Each number is 500 + 25 x the weight over the matrix's rms, rounded and kept within 0 to 999. Layers, rows and columns count from 0. Numbers have three digits each.

# layer 22 attention output, 96x96, rms 0.618, rows 29-95, columns 0-47
492503549464514503503498525495507523468509515497499473497516516478485511511492498516490517518507476479490496492499467530481518485505476500486496
478511535479523490506532525508497486525457509501474509455516509473514474506491507501464508483504507514509494505496520492465479504506477482509463
476513491509487541525494497460483519472490529479493506511450475531481478490462500526541519508474518499514500497503495495487483500492511507512485
514505506531510517505534490505492512498546472495475502502512515483527480507512506470517499516520481476469498489537498484489504508510530518531514
489520506482517488520455500509496521503489535542475511516464508501490504444500485489487506518497497505498499515496513501522492501488510525480519
493484495476494492485529501517488469494558488534483478479469507502511505481540521478477494474492497514490487516525534484511519506484501502511501
495490505477515488509519480493517486515513499500481540472476510509509458488505494512491478511478520499503529487514485479504480500472500522499505
526507518506534502535507509472488519502486515452517487485509483513485485523467466496499517477497482510516498499497485510522471488506472489521513
508511498498498484508495481475509492503524498500517504494500492487500506511500502453466514484494490518521529522501508495512516512496534486507533
477527485511470461477520469528506492502521524487516492504485504513502487506475525498502517509512485482479500538470519473459516511485484509484483
517477538494512504520521484506497531512499489478502503508469527501526508507483504526503458469482501525500509483475518493488499485479490499514498
480503467498519468484505535530505494478515504506492490523487518506522514506489522514479485496487482518495500520506503479467524528492487474510466
535529502524512470501483474509519503499505492516493529474522487491511526496511498541497493497484484509477508484502504485511511526494492500477547
515473469482485488496455528510486528525507523498474506504525498528480494542514493525508523475502491519505486504499536508533493506497464517491481
523516508484533489446506504481500497506484489484483490498507492486491512480510510492493515525497496495492489481489489523496495544511534480475460
506500493525512477482488476497497511520485505504494472496519509508507500522519496478469524456510491493502492499508482501495503481474482471449494
495538505529457488521507489498514491522521498503496517479519484475493507464462513494521507459478496492488507497488516489510504489476516508501505
504515516484478461535469499501512498469507495511508501518488512510502480507484509497496520508510482467499491501483524466523529496468530530491541
479465494446490467512488544491493468515514505485508528506500504456500545499486505467491509520512481467530462509526507526485524487529504457493492
487541508482515510491502498492501476475495469494484472492511496496479484491495456519505500494510501506482486521482483509512460526467448516502488
485475485510500512491473513507507517480494494492528516513515503470496516477487454488491491511500538481510478484485493538511545492516499511484510
504522494507512512508504528506510455508502489473537521495531513466511471520511482474530500502491506519533501521521520483494477508513530526487520
543504473562509491483471498492519511517483492475505464480495489476485536474521507501525526450526482500546504497488495494496493493486477488493523
510541508484468520537499466474516513485496487496489508517482501526495538503488516490531490525495496480488521513490489500484511483529513528487526
486506490532513489487456514515490534506518500483482521467512524468483542496508495470488517492465515501514540498485449527529523517501511507475481
538518523493483499510469511494489518471475455473484513516537509491517453500485469492470525528515478542478507502526510512533520483473495525488489
507506526496486515499472521498507480513495513506498533528479469528513524470479506507491504496503524475478456484491508528507486502503507511519530
508487505488488509480504485491506495481545498512528495499462522490516499519519502529505482492468505509522493492539516513487485509534488550510520
504505496511484492514516490489500528485466498506504477491492496513485515505504501514486478517514497509496523483473495456478509498505520471503507
535465493532483506530499510491486497485467476483483477514518493509488477483507514526513511531496506531491482472510533522516503484483507480523501
478537485478512550473513489456503470500514501500496509489489491515518504482511497507497509527507510510511481505468489495504471517487509511490505
501497497496503524512490513500489502507503494513480494510479514476483461497478486518491497503502504497447495537491509482505510483485512501507524
526499489486543488478510540492513502482520488548486500506487519486513485517534483507508490552512492542513483469510473492514533509485484497480531
489513485508496469486503527467499506512498499509528503474540503508479518500528512476521492486493465513515506478534487503471487537499509499517495
481531524476505478466514487521490486489503489504533498464486529513482464492532474475490514464497483511517555525517464489527498485505498517470488
525481500517504482505483507491448511507527462513519472519495525541487486483491498468503477505469499526479494531509511529508488528503517497519488
495506451481474532475477524478464470493470512486485501520490518515499514503520473472509471495483464503506521488490512506518528503533497494498520
534475499491492492484501477510487508494472529513487512545488516505515484484511511495479502486508522503525518501490516545516511502495505503538452
497521497505527499521503509510489489503491494488503476504491487517502538529474507514521468487504511502479505505458492478501506518546482487489452
519489508516516548515530508508506516514488518469504474489498504498474468505499522495492485510498501534519531515502494495450493481528498509506509
512488495532485486509544505506501512509493515519527522527510492512520498492543473525488494523488514508463544488520482505469499530491473501481495
485479512502512529505485480506500476480496471524477487450454514476513505508487482479468499483503514467494538484484476539502525478484502521462493
504497524490530493467491487540486509494486474492505530519481483505529515518515478498523519509521504481511508476501483512499498517498516532510466
487484472518475496460518492516510479521488522552531458511481515502466487513487499489506520448503500505518512493507503500475533516515497503508503
481505499534484511513480526488493481507514520464491502463491500524496492500504507509467495476473509539519482503536486509517468512510488488506526
482478522479512461490473517496520495482483489523503490510509498471467484474521514504498494484515486506493520491507501517521500500492491491505510
479499503482498481501541514483491494501496501504483470485486517484480500511510506499525523479527502504489522487482490460515486474519484503531506
487476485523487518529488512513500477468516493529493482472498489498498514465481446512530478494515496492483489502521492466527497497498502495518480
478515508505486506498515523514479507535512499528477504477500507532504489476488499502511517484473500491470492541477500515530522521502462509460479
492510501495469488502524487511541490497513503496520517456498472508505499489517488531479515494495509468460527516515535498494487483504518488459523
499539551491511487521531530499503526516514520503489475530504516487506479514486482510516533490513537533510496524495451507518467495510518462516476
536494490504506495545523487504494497480515491507496509502483517515493485478483502489468517509518483486483501522530505515494516482492492525513488
502516483510528480487480508513466530473514514508482486474512499497489506547501491493491528512500504485513507508540460510538491494497503531484508
466497491521497527476499504478543470491490512525515495481505502505506512490481522498471512530533508452511497500518497504470524514463529488470523
499505527493509536498515480497484491490519513502502471493516494524523500504471512454483495491489504451533483519498513499518495518519497475515497
505519452499498524480521483494488515477477524474477484495490511518499525495496517457522500493522490459497509488508449488499478520494554498492528
472503504502478493494488504480490460494470551473498531502499475458522532555470503537493493485499527509492486494469501493492522497493442519523494
488500448489517520482464501504484518491478475502519472524495503522523486539512497491475517513501524518522495507527499515476486489534523505488465
518496506512506485525522526489482491504487499505496504488503504504456531505488517498502463509503500504470515496519498494474522507514480479508475
510509528504503519523504525495548499513509497448502530456520525500499521501491516526488509512483506492490512493512527486497466497476494486461492
506483468490505487480450426490529479545546526480484486536489510496532488512519501474502473520448480512501481484486472559506516459454542514492469
486454511509510517495488484516515523524499505551520478528495517525507529515542477482461509541496508497494497475511511521451521482493509495485507
475494525489509473517505492473497499496510503473484519507458520508488490511493522525517509486487480510494509504503475493473516489490486493502485
526523505498503497500512529508503502496518457511504498511508511503529506514526499511512536493502469515511491500491515520516476523499503491548510
469477477513492481496471459504522493492467486454517498487515493511505498532522496507497489508497493514522537465506504530493467489523483531488493
476464504491498491470503485557472494492512464507514497490505481533491493492511460480496446518500501491481498510501510538470513521504474495497497
509481502514506536476496480487435511535530508462504530528491535487485498485493482541564512530521491522537494470466478481523494515509515489473507